Weights of a small transformer language model.
Size: 14 layers, 8 heads of 64.
Architecture: learned positions, biases, tied embeddings.
Training: a variant of Muon for these matrices, 771M tokens, 11764 steps.
Each number is 128 + 32 x the weight over its row's rms, rounded and kept within 0 to 255. Layers, rows and columns count from 0. The size above them is the row's rms in percent of the matrix's.

# layer 7 MLP up, 2048x512, rms 0.0619, rows 1744-1770, columns 384-511
size [102 121  93 101 107  98  93  98  96  98 102  85  96  92 101  98  90 103 103 103 119  96 107  93 122  89  98]
[[156 130 149 180 132 144  89  91  92 171  74 124 137 117 140 177  78 143 197 148 139 111 131 109 122 141 111 123 157 180 123 146  87  90 141  45 130 163  93 134 105 118 105 194 182 124 131 136 176 112 128  61 175 104 107  13 120  97 116  98 110 179 158 176 186 110 122 154 172  90 159 122 135 150  46 128 129 174 139  82 109  92 145  91  96 105 157 131 135 173 154  91  97 205 126 121 133  89 136 210 109 145 125 130 142 183 100 108 171 106 140 131  91 128 108 107 186 130 143 129 120  85 164 127 167 116 129  86]
 [132 137 148 124 101 153 138 156 168 138 150 136 104 116 126 123 160 128 168 155 121 166 107 144 147 145 128 183 168  98 153 112 147 125 133 126 125 156 189 169 146 134 167  67 108 150 125  94 192 146 102 176 127 161  80 145 177 237 143 120 108 144 101  96 173 122  76 150 108 133 141 142 107 138 141 121  75 152  68  85  97 166 103 109 113 106 171 153  98 141 120 143 131 139 145 150 119 140 114 124 123 125 199 103 122 150 123 158  83 141 137 103  66 119 113 157 188 132 168 152  80 105 120 124 127  94  94 134]
 [172  88 110 107 146 132  68 110  73  76 151 185 136 114  93 218 147  91 119 138 127 181 133 106 124 132 143 142 122  93 121 178 147 123 113 154 116  93 126  71 146 151 162 121 168 140 117 123 103 106 112 124 135 148  97 112  53 112 185 139 152 148 170 138 151 165 117 163 106 140 124 104 141 165 162 139 159 102  64 141 199 152 114 155 197 138 120 124 179 117 140  94 135 157  99 145 139 188 102 118  85 106  97 193 119  92  40 167 122 109 125 125 106 162 156  93 183 147 173 128 165 102 125 167 138 113 113 156]
 [ 52  98 173 199 104 133 168 154 110 119 115 109 158 165 155  89 120 139 133 140  60 141 128 136 122 161 108 120  94  68  99 181 123 148 124 149 159 113 200  57 102 107 115  48 110  79 133 108  86  91 119 170 132 144 141 139 149 142  92 144 107 115 160 142 186 149 152 135  99 118 104 110 153 103 166 156 185  96  86 120  94 150 103 169 163 166 127  95 132 121 102 175 102 129  88 123 123  98  88 128 115 102 156 167 109 105 128 135 168 138 170  91 165 124 127 105  93 128 119 127 160  68 180  93 167 101 125 149]
 [141 149 161 160  77  82 187  77 108 104  61 150 133 129 126 145 128  74 116 193 164 139 160 152  80 120  91 156 110 187 112 143 121 134 144 166 137 100 130  86  76  96  91 130 115  83 166 119 165 143 109 138  96 106  91 129 171  70 153 166 145 117 124 101 112 134 118 134 142 117 108 130 142  73 163 115 146 188  53 183 176  89 130  97 128 112  91 109 118 115  64 153 150 177 119 144 164 132  80  99 147 155  67 141 135 150 125 156 149 133 120 142  71  95 108  98 162 100 131  59 144 129 131 160  95 150  80  86]
 [116 191 113  95 156 151 158  64  98 132 127 111 162 144 148 121 127 115  66 145 136 144 178 125 109 100 157  88 140 111 129  67 124 171  57  98 112 172 136  83  35 131 104 198 157 114 116  71 164  96  80 127 123 148 119 155 151  68 143 121  79 112  94  81 118 159  86 121 136  79 180 126 164 160 188 151  99 169 148 153 113 131 132 134 160 132  91 102 158  89 110 177 120  89  88 143 109 152 195  79 161 143 108 129 119 130 113 156 125  60 100 132 147  88 112  60  59 149  82 113 145 125 147 137 112 144 147 114]
 [137  88 157  55 174 179 158 154 169  96 170  58 117 119 110  92 120 133 140 125 121 108 118 125 151  82 128 124  96 133 133 145 135 107 129 117 122 192 113  82 121 113 162 159  75 116 120 136  96  84 104 135 157 157 105 161  96 191 171 227 131 115 121 150  53 153  99 160 127 105  88 106 142 152 110 113 125 115 139 159 127 138  93 129 165 135 149 156 168 182 117 135 120 193 129  85 128 103  66 105 121 162 137  58 106  94 126 126 108 171 144  86 126 131 154  92  94 106 103  83 146 108 139 146 122  90 133 105]
 [103 115 134 180 141 114 146  95 126 160 130  98  69 148 128 126  88 138 157 164  63  87 151 134 111 145 116 211 128  89 116 116 127 157 139 141 106 190  51 110 126 195 110 106  92 186 135 108 137 114 152 121  81  91 145 124 112 196 101 138 129 131 110 126  78 103 157 109 161 152 130 103  68  86 112 162 149 163 148 125  86 118 134 111 135 107 170 163 104 170 133 113 106 111 119  95 203 176 111 111 128 215 123 145 142 102 107 154 110 135 148 143  92  85 147 111 157 107 176 155 137 115  70 108 118 188  89 104]
 [103  91 195 135 131 107 118 139 148  98 144  98 105 147 176  82 144 136 134 170 115 123 145 121  90 121 128 131 160 155 139 191 116 180 172 146 165 138 150  73 135  79 236 132 110 142 100 105 152 197 147 142 113 124 118 102  99 142 118 126  95 191 116 124  92 160 100 118 114 187  89 124 127 141  88 170  89 157 190 140 100 113  97 109 157 138 125 147 147 136 151 112 150 172 175 108 149 102 120  86 147 141 127 123  98 149 114 113  88  55  87  82 124 103  88  88  91 132 124 124 120 148 157 136 118 148 144 169]
 [103 155 131 156  92 126 137 113 154 156 134 141 149  98 123 134  77 182 180 167 140 125 134 137 101  73 120 121  88 119 134 195 105 163 144 135 117 158  97 129 175 199 126 145 113 177 178  92  50 121 159 186 122 138 194 197  98 123 147 175  97 127  81 183 116  69 146 121 158 112 128 120 132 111 111 124 102  61 148 135 156 159 113  89 124 116  80 116 152  63 135 122  87 129 107 107 133 129 175 126 164  90  65 132 121 152 189 168 144 127 122  85 158 126 114 100 161 155 162 120 135 146  92 116 131 121 172 100]
 [ 48 122 105 130  87 122 129 142 177 179 151 167 131 104 188  81  90 141 101 131  93 147  89 106  83 105  62 101 141  76 102  38 163 103 144 166 166 137 201 113 148  96 141 163 171 119 167 135 123 153  92 128 101 115 128 127 188 119 111 116 133 153 160  95 107  74 144 170 102 113 120 145 116 126 153 140  71 178 123 150 159 105 151 124 112 133 147 167 156 148  91 123 171 137 139 141 146 118 142 119 127 126 116 221 102 105 134 136 141 199 112 121 112 115  89 231 155 131 165 121 181 137 124 220 138 124 147 137]
 [144 141  97 153 197 105 195 198  96 137 109 111 105 118 136 116 142 185  76 117 133 139 126 105  75 187 135 138 123 178 141  96  99 115  97 111  86 146  80  65  89  96 130 163 123 126  98 151  86  81 143 152  89 148 118 105 118 150 190 105 152 100 120 115 115 178 175  80  81 163 132 120 144 153 125  46 141 176 178 142  87 147 134  72 160 205 106 127 138 106 102 119 155 137 131 115 107 114 139  86 136 180 171 142 165  83 158 112 135 109 141 144 115 130  62 126 189 142 131 153  90 143 141 162 136 167  96 105]
 [154 107 106 181 160  54 112 138 117 153  59 139 125 113  79 149 189 191 136 162 116 123 112 137 149 110  70 154  92 170 134 122 148 110  98 113 148  81 113 112 141 148 124 188 165 125 134 179  92 173 147  83 155 146 165 129 146 167  98  87 144 120 132 124 131 126 143 102 110  17  82 159 146 131 127 146 139  94  90 156 102 152  46 154 128  95 152 134  85 117 130 109 155  87 123 237 171 117 154 151 118  88 145 211 203  95 182 135 111 131  86 121 125 148 138 125 167  65 111  83 113 157 125 124 113 129  79 112]
 [103 105 131  95  53 197 168 108 109 116 142 184 165 132 157  87 109 102 106  99 165 115 158 110 127  94 161  87 101 179 130 147 155 126  41 140 162 125 164 112 118  89 105 121 123 124  95 102 130  91 183 127 148 123 151 103  77  69  64 104 154 148 133 214 138 101 188 145  89 154 126 123 137 118 123 119 108 128 109 130 122 118 187  96 147 107 117 148  65 164 140 127 100 167  93 130 116 109  91 198 103 129 141 167 146 142 131 159  99 130 183 114 150  72 134 163 132 156  92 115 111 142 126 110 136 176  53  96]
 [196 158 138 104 151 218  79 107 143  88  50  99 140 128 101 138 125 201 143 151 130 162  78 175  89 102 108 179 141 179  89 135 141 107 135 146  78 183  99 111 133 177  76  82  67  90 151 121 123 133 179 177 147 113 161  94 146 112 123 115 171  19 176 154 110 101 137 122 194 136 107 140 146 131 147 123  88 106 185 130 116  67 108 132 139 127 120 173  82 108 166 163 134 144 135 112  70  46 117 135 101  59 154 117 164  97 164 135  84 120 130 146 132  74  94 114 119 156 114 151 111 189 154 127 132 111 187 105]
 [120  93  95 139 150 163 110 141 148  88 100  83 178 143 189 138 156 155 111  74 116 132  98 122 135 179 160 113  90 126 194 112 139 132 189 180 183 156  74  69 125 146 114 172 102 135 131 171 125  96 110 116 112 159 173 130 117 137 140 112 100 153 168  84 122  98 100  96 156 142 120  79 180 132 128 132 113 168 106 158 132 140 207 120 136 110 137 115 188 172 144 165 165 107 161 135  81 158 148 123 156 178  84 120 190 177  71  86 118  76 145 144 159 118 116 124 111  82 126 121 121  65  94 110 154 128 100 101]
 [117  87 135 146 128 139 147 142 110  54 158  62 127 144 134 158 141  69 130  88 147 108 135 129 137 103 118 143 146 137 113 129 135 193 142 130 155  68 162 120 101 133 147 111  75 106 146  96 175 180 110 112 120 114 118  93  89 126 197 181 168  80 161 105 118 164 105 224 116 169 124  97  83 166 111 158 106 114 116 110  71 109 165 146 165 166 172 114 114  90 161 134 104 125 150 122 119  88  99  76  71 174  67 148 191 135  47 125 174 118  76 120 140  96 127  80 112 106 143  90 105 107 197 153 148 102 102 118]
 [ 85 154 146 133 124 147 179 193 132 121  84 109  95 157  95 142 168 166 125  93 169 171 128 143 130 112 127 131 127 154 176 147 130 111 136 142 158 146 137 136 142  74 124 155 117 105 173 117 114 140 121 106 169 159  88 106 137 118  86 110 153 127 163 137 105 150 148 139 192 119 144 125 151 115  96 133 137 123 142 136 198 135 122 124 150 154 141  93  47 104 139 151 123 120 143 147 133 100 142 124 109  68 158 132 116 146 135 194  81 192 169 185 160 110 102  99  98 164  89 171  77 120 118  92  99  86 159  78]
 [152 126  94 102 106  92  89 154 145  79 184 119 132 168 116  97 152 145 101 113  95 161 163 167 121 119 146  97 140  74 203 115  73 146  69 125  93 132  85  90 140 137  98 154 159 166 155 100 167 156 146 112 147 163 158 109 153 161  68 165 126  86  95  78 161 166 152 152 152 102  99 156  94 141 184 134 182 124 150  94  26 110 169 164 148 127 165 181 131  75 111 108 109 101 118 200 148  66 162 141 153  93 132 127 126 119 120 180 147 136 138 144 109 142 118 178  88  88 104  92 147 124  71  98 116 165 150  96]
 [123 174  92 119  86 126 169 167 133 101 139  82 119 111 129 111 153 119  83  36 148 109 164 130  94  93 105 135 173 108 164  43 193 151  78  74 114 188  75  80 141 132  50 130  93 121 172 121 119 127 121 130 167 133  85 119 140 138  59 210 110 118  90 115 130 146 149  93 142  91 139 113 112 140  81 132 177  99 108 147 107 128 127 134 144 170 124 124  90 144 109 105 131 149 130 129 144 145 118 181 190 113 148 132 147 158 142  84 101 120 144 152 205 129 132 172 175  94 164 134 129 146 124 122 136 122 155 123]
 [ 99  99  90 127 156  73 107 128 117 134 121 104 165 139 146 116 128 155 111  94 123 105 183 108  95  89 128 139 192  81 109 132 138 134  67 123 117 141 114  85 194 130 144 165 167  96 154 159 134 154 140 139 153 147 117  81 132 102 162 101 155 122  80 111 180  94 156 100 215 162  90 139 154 171  99 113 118 136 147 143  86 128 176 105 118 125 127 137  89  74 123 166 149 120 140 114 159 125 139  71 109 176 129  85 121 145 130 152 132  73 163 130  86 127 144 150  76 143 115 144 137  59 162 126  96 146 146 135]
 [145 190 148  89 120 210  97 154 104 118 105 105 121 126 125 153 139 123  97 150 111  68  85 124 111  98 126 110  89  84 192 143 156  67 117 151 161 105 169 125 152 171 157 202 100  52 102  85 156 143 119 105  94 125 115 154 170 146  83 141 160 130 132 112  85 105 129  85  50  96 106 116 159 145  81  98 142 137  94 111 112 109 165 136 128 112 109  62 133 129 145 134 163 167 137 149  81 139 157 147 143 127  84 172  83 161 106  75  89 195 130 138  94 127 156 123 139  99 183  96 151 156 102 139 118  98 148 111]
 [ 76 152 140 185 137 110 116 107 121 154  97 108 119 121 120 117  87 121  96 183 127 106 162 117 135 156 131 145 122 180 163 148 117 162 157 123 177 145 153 150 108 150 139 127 112 114 139 138  78 142 183 119 114 132 109 144 164  73  82 103  98 158 106  97 164  83  77  95 148  81 124 122  85 107 150 201 130 119  93 130 106 125 118  83 148 132 171 104 120  95  39 199 147  93 170 186 167 128 132  87 190 138  84 114 135 118 149 109 132 157 128 109  98  62 151 139 122 111 161 197 127  92 118 139 130 147 109 152]
 [125 129  95 120 134 152 100 129 135 104 107 133  80  70 159 151 157 133 135 134 198 132  71 154  84 118 154 186  90 118 180  89 116 172 141 133 117 123 130 100 156 162 113 112  70 111 172 129 140  87 109 144 103 110  85 139 200 131 115 107 120  79 122 123 157  83 120 129 130 102 200 135  91 116 122 128  90 169  81 187 111 120 171 100 142  42 100  93 103 120 143 125 133  91 164 196 157 116 191 110  82 160 100  98  88 118 154 150  91 173 138 162 159 152  86  87 111 132 153  93 147 118 138 140 182 104 173  84]
 [117 162  90 134 143 117 150  69 195 126 150 127 104 136 120 128 158 163 134 148 123 187 168 170 160 116 130 101  91 115 162 136 119 142 170 164 194 126 116 146 164 136  68 131 102 160 102 123 141 131 138  88 169 135  80 153 124 168  76 189 116 153 141 103 121 118  96 191 123 148  88 196 119 139 105 170 126 148 103 117 146 102 148 147 108 119 114 149 160 129 104  99 124 134  89 128  78 162 122 131 160 141 180 145 122 179 172 191 107 103 104 130  51  79 118  86 120 109 164 180 134 152 171 164  50  83 163 199]
 [122  85  72 134  55 109  92 135 136  87 105 107 135 116  85 157 122 133 110 137 174 168  93 159 164  86  98  81 153  70 103 104 135 141 150 103 100 164 133 118  65 107 132 126  79 182 147  86 153 140 113 148 124  99 106 140  77 105 119 111 134 112 141  89 170 157 102 128 123 132  73 108 141 157  61 130 165 160  97 124 178 133 143 105 139 154 109 124 108  85 214 183  99  98 126  68 145  85 145 117 157 117 194 131  71 118 130 149 128 133 165  97  90 118 125 158 183  99 100  86 170  82 120 150 168 170 137 117]
 [ 42 102  64 116 105 104 181 130  50 103 168 135 122 112 101 153 168  84 162 148  76 168 151 151 113 132  93 112 130 114 160  74 100 153  79  97  50 152 123 115  95 146 189 115 121  91 131 158 190  79 175 144 146 165 167 110 115 138 155 148 114 137 123 136 145 145  95 133 127 162  87 146 132 149 135 132 110 137 111 140 156  75  92 165 120 133 143 154 166 201  73  95 119 153  69 170  86 127 163  95  97 144 110 139 151 117 116 105 128 130 150 131 110 134  85 140 104 120 147 143 162  72 100 184  57  91  97  74]]
# layer 7 MLP down (transposed), 2048x512, rms 0.0965, rows 1744-1770, columns 384-511
size [102 123  93  96 115  99  92  92  94  97  97  85  92  92 107  87  87 104 105 100 104  97  98  91 129  89  96]
[[184  78  81 158  91 176 127 112 108 157 100 126  83 133  83  86 160 122 129 139 135 117 124 128 141 131 127 132 154 133 128 133 165 179 148 115 127 106  97  89 130 158 152 142 132 100  80 181  75 167 143  67 207  92  93 129 225 127 120 214 113 115 156 157 134 125 143 122 137 159 150 112 160 143 108 162 136 152 122 118 139 141 109 135 158 107  91 143 165  59  84  58 137 130 172 148  73 138 116  79  96 116  98 166 185  70 101 107 117 121 101 107 102 112 155 164 105  88 110 126 124 169 144 141 110 151 134 129]
 [ 72  86 174 170 111  80 118  97 157 166 125 157 117 120 148 164 136 121 154  90 113 112 120 121 152 181 182 148 149 107 166 133 160 148  96  46 130 104 101 113 125 111 146  80 110 107  67 174 120 124 119 136 145 106 154 137 177 140 123  98  48 169 134 124 115 179  93 133  78 116 144 112 154 106 161 109 127  79  89 118 137  81 133 142 140 110 156 123 167 115 202  95 219 144  90 103 191 156 136 124 151 141 162 127  93 148 102 104 123 125 108  87 109 117 156 131 134  98 126  76 127 113 151  90 138  77  79 106]
 [ 62  83 163 134  93 175 111 107 130 144 133  95 148 133 144 169 172 118  89  99 124  86 173 140 118  94 125  65 161 119  92 103 159 115  74 122 137 107  90 152 124 153 115 156 183 199 146  89 120  68 134 173 170 132 215 152 107 119 107 179  88 142 155  96 149 182  93 161 193 120 149 147 100 155 145 154  88 101  89 139  66 141 109 115  88 100 111 138 131 110 114  97  97 140 133 216 120  68 136 153 142 138  75  92 180 132  82 171 143 147  81 146 119 150 125 111 113 118 153  80  68 125 182 198  93  80  40 178]
 [134 196 125 134 127 162 137 161 163 140 160 118  82  85 171 127 199 125  83  75 126 162 164 112  56 145  77 167 154 172 227 165 118 115 146  99  73  80  89 142 115  72 119 139 182 103  25 110 156 138  68  81 143 133 115 128  53 125 107 164 103  92 125  83 142  76 125 174 157 114 144 129 169 134 130 130 123  85 157 158 128 120 120 135 142 156 156 114 114 112 194  88 126 151 167 208 112 147 176 124 113 104  78 126 133 129 124 106 140 104  78 129 119 154 145 102 141 124 117 138  59 101 146 157 151  93 177 136]
 [133 150 136 126 143 172 159 130 100 156 166 173 159 130 137 162  97 172 131 153 138 126 163 124 134 196  97 161 120 138  84 136 138 130  81 153 106 114 167 107 119  98 101 148  66 146 148  77 119 145 147 102 146 140  95 120 145 156 115 171 148  63 130 119 158  75 101 101 161 131 109 117 114 147 177 110 151 100 114 106 185 122 146 155  78  98 116  50 121 157 104  97  96 129 178 134 110 166  98  97  93 115 117 189 174 144 128 160 174  74 175 173 116 108  86 129  88 151  78 154  85 143  80 111 138 158  80 114]
 [ 96 112 143  91 135 134 190  93 137 162 117 138 153 135 119 137 112 149 157 146  90  55  90 124 175 115 112 161 213 165 120  39 144 121 130 133 111 204 152  65 111 226 102 142 128 147 146 115 124 111 135 107 121 164 145 121 177 135 137 106 227  37  91 138 119  79 111  97 163 154  83 131 186 133 122 100 125  82 143 129 162 112 160 147  93 139 173 149 142  76 140 175 136 133 146 111 196 146 151 140  82 134 111 164 135  77 126 105 129 135 125 117 153 111 157 169 149 151  53 116 145 147 115 132 138 151 116 155]
 [ 65  66 140 200 103  85 122 105 121 129 137 142 157 106 121 208 153 167 122 160  89 102 151 151 178 156 105 126 130  79 135 148 140 156  73 104 150 133 123 135  77 122 154 142 130 118 131 101 160 128 129 106 178  65  99  87 112  81 139 238 135 161 167 123  90 120 191 125 159 175 177 161 157 111  91 163 174 134  99 158 164  94 141 143 168 100 105 132  74  81 100 115 182 174 121 119  95 145 147 108  77 145 146 145 134 132 102  95 103 137 157 160 140 166 135 115 181 136  62 177 141 133  91  94 118 163 128  85]
 [143  78 128 151 154 151  69 113 104 101 152 111 166 153 109 169 135 152 125 159 159 112 127 145 132  74 137 113 146 119 119 144 109  78 192 134  99 122 128 192 113 120 106 125 148 134 146 130 167 115 118 145  75 142 125  83 163 127 160  98 146 113 120 168  99  98 113 132 103 136 122 171 129 157 148 145 109 138  96 164  93 128 132  90 103  99 141 109 137 126 104  83 118 146 144 127 118 116 116 177 123 169 130 120 179 122 167 136 187 199  60  64  69  80 107 112 140 120 115  42 168 118 149 135 118  85  68 104]
 [186 152  75  52 107  91 120 143 131 135 124 150 141 147  86 126  99 192 138  84 119 153 158 175 105 108 146  78 167 120  73 118 106  95 130 166 134 100 120 185 102 117  73 112  94  97 161 115 186 152 116 154 182 139 115 137  92 172 114 155 190 130 180 103  77 119 160 126 120 104  97  88 120 120 137 154 145 172 121 155  96 166  64 172 111 170  78 125 135 121 165 146 112 153 129 112 117 139  74 162 162 115 126  95 114 118 125 174  90 141 171 117 134 196 150 102 104 123 145  79 123 107 124  80 111 132 181 157]
 [ 86 121 146 155 124 112 177 111 126  95 133 134 114 153 192  99 154 116 123 145 116 193  92 116 168  67 101 124 195 129  93 189 160 177 152 140  98 139 113 123 179 123 151 164 119 148 124 152 110 165 120 116 169 124 114 171 179  86  79 162 112  86 144 160  98 136 141  68 115 128  96 139 107 147 130 114 113 123  46 126 171 137 118  95 116  69 106 134  90 103 168 133 151 146  83 136 141  89  41 174 125  88  82 138 102 117 135 204 100 169  79 131 115 124 159 202 135 170 117 159 160  94 120 108  89 114 121  80]
 [201 151 143 127 149 147 114 129 101 111 135  48 136 108 178 136 132  99 162 128  96 155  78 103 154 165 133 134 171 184 165 143 136 191  81 128  88  93 111  96 148 129 176 164 138 134 154 162 131  95 148 114 104 159 179 187 104 121 126  55 156  99 115 152 106 139  92 103  77 127 163 144 147 125 107 168  98 165 149  88  99 104 123 155 116 118 109  98 166 106 165 112 101 122  70 114 120 150 172 127 119 120 186  96 109 145 146  78 177 115 159 130  98 118 167  95 133 129  47  86 146  70 106 142 191 145 130 134]
 [ 76 118 102 110 171 121  62 143 125  78 120 113 139 132 131  93 134 111 179 167 137 116 149 134 125 117 140 100 112 145 136  97 159 175 156 113 157 131 104 143 106 129 135 107 133 157 160 128 100 149  85  89 132 118  75 123 205 105  85 107 203 170 137 118 147 175 124 199 138 103 119 138 133 145 124 136  91 126 157  84 164 149  84 160 110 134 129 139  94 220  89 103 115 190  63 162 175 147  88 109 120 131 128 124 135 170 151  85 134 120 179 143  87 152 115 161  88  92 157  99 193 200 149 108 127 123 130 121]
 [111 123 127 130  69 113 109 170 175 123 116 130 130 132 143 105 129 156 125 211 171  92  94 170  94 120 107 177 192 120 110  88 142 172 166 113 132 135  77  93  90 137 131  65 128  95 185 100 170 116  96 152 131 134 137  94  98 109 152 126 133  89 106 141 175  96  68 160 123 171 132 115 134 154 113 116 141 117 102 134 111 184 127  55 161 144 159 106 156  23 175 140 138 164 132 124  86 149 186 152 105 192 123 181  74 110  84 126 153 153 128 110 140 135 103 150 206  93 203 148  91 138 169 121 103  89 143 133]
 [157 177 214 137 156 192 143 151 116  55 178 132 102 126 170 169 142 105 154 140 141 124 118 138 203  90 180 149 108 192 144 162 115 115  84 117 130 133 143 117 169 126 135 126  83 102 126 111  57  58 120  77 132 137 154 176  44  90 134 127 111 156 109 132  99  69 128 100 135 144 108 161 149 146  78 133  93 123 145 152 148 132 174 155 122  63 168  97 166  71 129  67 145 115 142 112 108  83  99 108 163 154  78 103 162 144 141 100 176 118 109  86 123 163  64 104  94 110  98 123 189 164 107  55 131  99  79 148]
 [168 118 121  85 112 142 128  85 128 118 133 116 173 129 152 142 135  95  91  95  91 137 130 121 148 162 144 170 118 163 135  76 137  52 157 139 131 129  73 135 141 138  54  94 138  84  88 133 137  85 110 163 144 119 100  60 129 126 142  90 101 129 186 108 146 112  73 100 138 153 110 226 127  96 149 122 127 151 133 141  81 126 127 127 174 165  95 162 153  70 105 132 135 106 153 158 126 154 141  79 116 113 181 150 142 143 158 101 120 101 138 122  79 123 119 126 122 156  66  97  91 173 135 109  95 143 218 106]
 [119 107 202 112 137 100 123  97 139 136  87 111 118 162  60 179 146 170 124 160 155 138 122 115 153 143 121 198 135 129 126 127 101 132 138 132 148 139 149  79 122 158 154 134 189 139 135 183 128 193 147  94 127 138  90  73  91  96 104  94 121 174 165 120  99 119 122 137  81 110  77 166 159 129 184 111  60 116 152 138  56 120 114 142 118  93 217 151  76 145 121 167 101 123 158  60 146  63 112 149 144 131 142 165 123 111 121 166 113 161 168 168 125 162 104 139 105 149 156 143 134 136 147 167 161 120 137 182]
 [ 73 102 163 153 167 146  62  98 180 130 127 127 125 171  84 129 139 134 114 116 136  85 147 159 183 149 123 127 195 199  91 138 167  75  77 123 118 132  58  74 159 103 119  92  91 134 134 157 165 126 150  78 134 117 193 154  88 114 113 138 143 137 161 157 156  66 142 101 130 130 137 106 150 168 117 125 137 137 131 163 137  61 130 142 116 151 172 106 146  86 120  77  86 106 119  75 144 111 170 170 132 170 118  80 144 141 102  35 141 119 160 139 163 153 121 141 146 137 192 100 128 122  88 115 106  70 170 159]
 [105 102 106  14  91 160 133 146 122 133 169 107 139 154 168 103 109 122 134 126 207 164 129 164  87 102 140 102 101 148 163 163 164 145 196 105 172 134 133 169 123  76 110 118 152 138 149 170 143  96 107 126 101 188  63 136  54 189  97 134 180 143 144 119 104  63 117 175 116 111 192 131 151 100 124 165 109 138 134 106 101  89 151 112 144 114 106 157  81 154 109  78 157 168 119 101 104 139 124  77 122  91 145 111 110 148  95 136 101 180 145 128 112 126 130  75 111 187  64 141  44 147 176 139 177 140 167  94]
 [152 100 158 125 180 150 138 144 132 191 124 174 156  74 123 159 171 131 106 169 112 124 154 143  97 130 116  84 108 185 145 125 107 127 158 117 116 113  79 156 135 119  73 114 109 146 115 125 132 151 103 135 134 110 137 153  92 129 118 157 114 170 119 139 130 125 151 118 107 172 148  93 137  81 116 121  79 140 120 183 128  98  96 116  53 141 138 152 131 125 104 134 144 132 133 152 140  93 100  59 101  86 122  45 136  77 168  91 139  92 139 180 150  70 144 141 160  90 126 138 128 150 156 120 148 106 147  48]
 [144  88 119 124 126 103 168  90 108 129 143 159  87 100 112 137  81  92 191 142  63  92 157 144 124 141 131 122 118 152 147  69 157 107 120  98  84 162 184 119 104 154 127  74 163  80 164 130 129 155 162 114 150 111 125 113 154 108 117  78  86 174 127 155 114 125 134  93 115 176 117 170  89 171 130 135  53  94  90  99 147  70  54 100  82 131 165 105  80 142 123 122 146 139 132 192 164 141 114 130 154 163 137 115 102 126 110 125  61 107  42  99  86 130 169 150 100 176 125 135 107 149 100 133 211 142 205 118]
 [128  96  94 139 129 129 117 135  94 103 143 131  54  71 131 126 127 124 130 101 181 140  84 155  85 123 116  96 146 102 120 112 142 124  92 150 132 195 141 116 128 150  86 134 164 128 152 106 120 147 184 121 113 112 136  49 197 136 128 132 112 117  92 132 190 132 178 119 162 155  50 157 132 158 144 106  89 128 145  93  82 122 110  78 115 102 183 136 135  82 112 154  86 146 153 134 123 148 129  78 209  77 147 169 198  80 126 150 137 111 111 146  77 154 142 150  83 121  86 150 168  88 151 130 105 163 190 126]
 [ 94 116  67 174  84  82 166 154 163  84  54 158 136 139 111 130 118  62 139 138 179  78 133 117 116 116 169 184 155 140  65  86 119 140 151 137 135 128 139  83 193  92  94 150 113 122 159 162 164  51 162 102 165 176 132 128 173  89 149 180 154 156 166 162 145  74 164 137 175 168 148 100 150 131 186 140 108 126 122 123 163 160 181 107 114  94  74 155 144 121  66 109   5  56 169 166 116 168 110 160 158  81 134 159  75 115  74  87 137 151 136 103 110 168 141 117 156  83 202 142 163 110 121 126 121 104 158 154]
 [106 151 153 166 128 161  97 133 126 113 105 154  94 132  95 100 122  71 129 137 162 146 108 121 123  74  68 168  79 144 170 123 128 160 105  95 139  77  63 113  66 171 125 164 155 101  46 172 132 149 105 129 110 116 152 119 125  64  96 170  70 100  79 148  61 142 171 156 164 134 176 134 110 173 112  93 154 171  48 168  99 142 149 169 179 122 168  94 146 144 101 122  97 146 112 158  75 182 140 141 125 143 149  86 115 130 126 127 109 167  90 194 127 175 156 110 169 132 121 119  89 131 134 166 100 128 154 137]
 [146 149 100 130 103 212 210  67  99 131 155 138  91 133 142  42 170 121 164 116 122 155 133 147 135 128  93 163  77 110 135 159  45  69 168 116 120 141 156 116 146  93  87 135 138  85 139 150 165 130 105 155 122 117 154 139 107  80 141 143 177 162  83  83 151 125 142 144  72 134 173 112 146 143 122 182 114 172 159 118 110 157  99 127 101 130 100 108  81 151 102 158 182 117 135 120 164 118 128  95  66 119 122 147 138 102  93 109 116  97 167  99 122  86  86 120 143 112 141  98 123 130 224 135 147  90 131 166]
 [175 150  95 109 140 193 119 178 146 147 110 122 139 125 117 128  69  94 128 168 133  48 129  92 135 106  46  94 117 130 120 153 128 118 139  84 178 129 154 141  92 182 104  65 142 101 163 165 121 140 135 129 136 125  35  57 132 138 126 142  66  94 131 154 143 148  89 114 120 143 147 148 183 131 112 144 170 127 183 161 152 118 118 118 112 101 140 111 159  93  74 117 154 143 112 127 210 125 115 105 137 118 143 124  56 142 191 183  73 121  74 135 113  60  98 157 118 161 111 131 111 139 164 147  98 116 137 119]
 [142 137 124  88 182 114 146 187 109 143  89 157 178 119  73  48 141  86 160 153 118  91 144 121  85 114  90  79 133 136 135 131 112 168 104 134 167 160 138 193 149 129 120 162 126 105  85 116 139 118 152 108 170 131 170 146  78 154 121 146 169 100 106 134 140 116 104 122  83  87 135 140 110 115 143 156 116 149 136 110 134 187 131 121 160  56  99 132 141  74  23 142 147 165 118 147 137 119  86 169  87  96 111 129 144 137 121  87 103 153 140 116 135 101 132 133  58 172 116 118  32 145 100 125 202 175 115 134]
 [128 125 113 153 157 101 117 105 124 163  83  99 152 132 155 130 129 187 201 118 147 169 147 147 127  54 148 119 121 156 116 105 123 125 109  75  65  95 106  74  98 110 132  93  98 151 103 117  96 178 177 101 165 135 121 123  91 141 138 137 148 173 111 127 179 133  68 174 135 145 118 131 123 104 101 114 140 147  80 121 126 110 131 189 101 125  94 188  87 147 126 100 145 162 138 133 142 133 111 101 172 105 181  71 177 127 147 139  93 142 103 146 136 168 123 107 126 132 167 112 125 139 189 139  92  92 152  72]]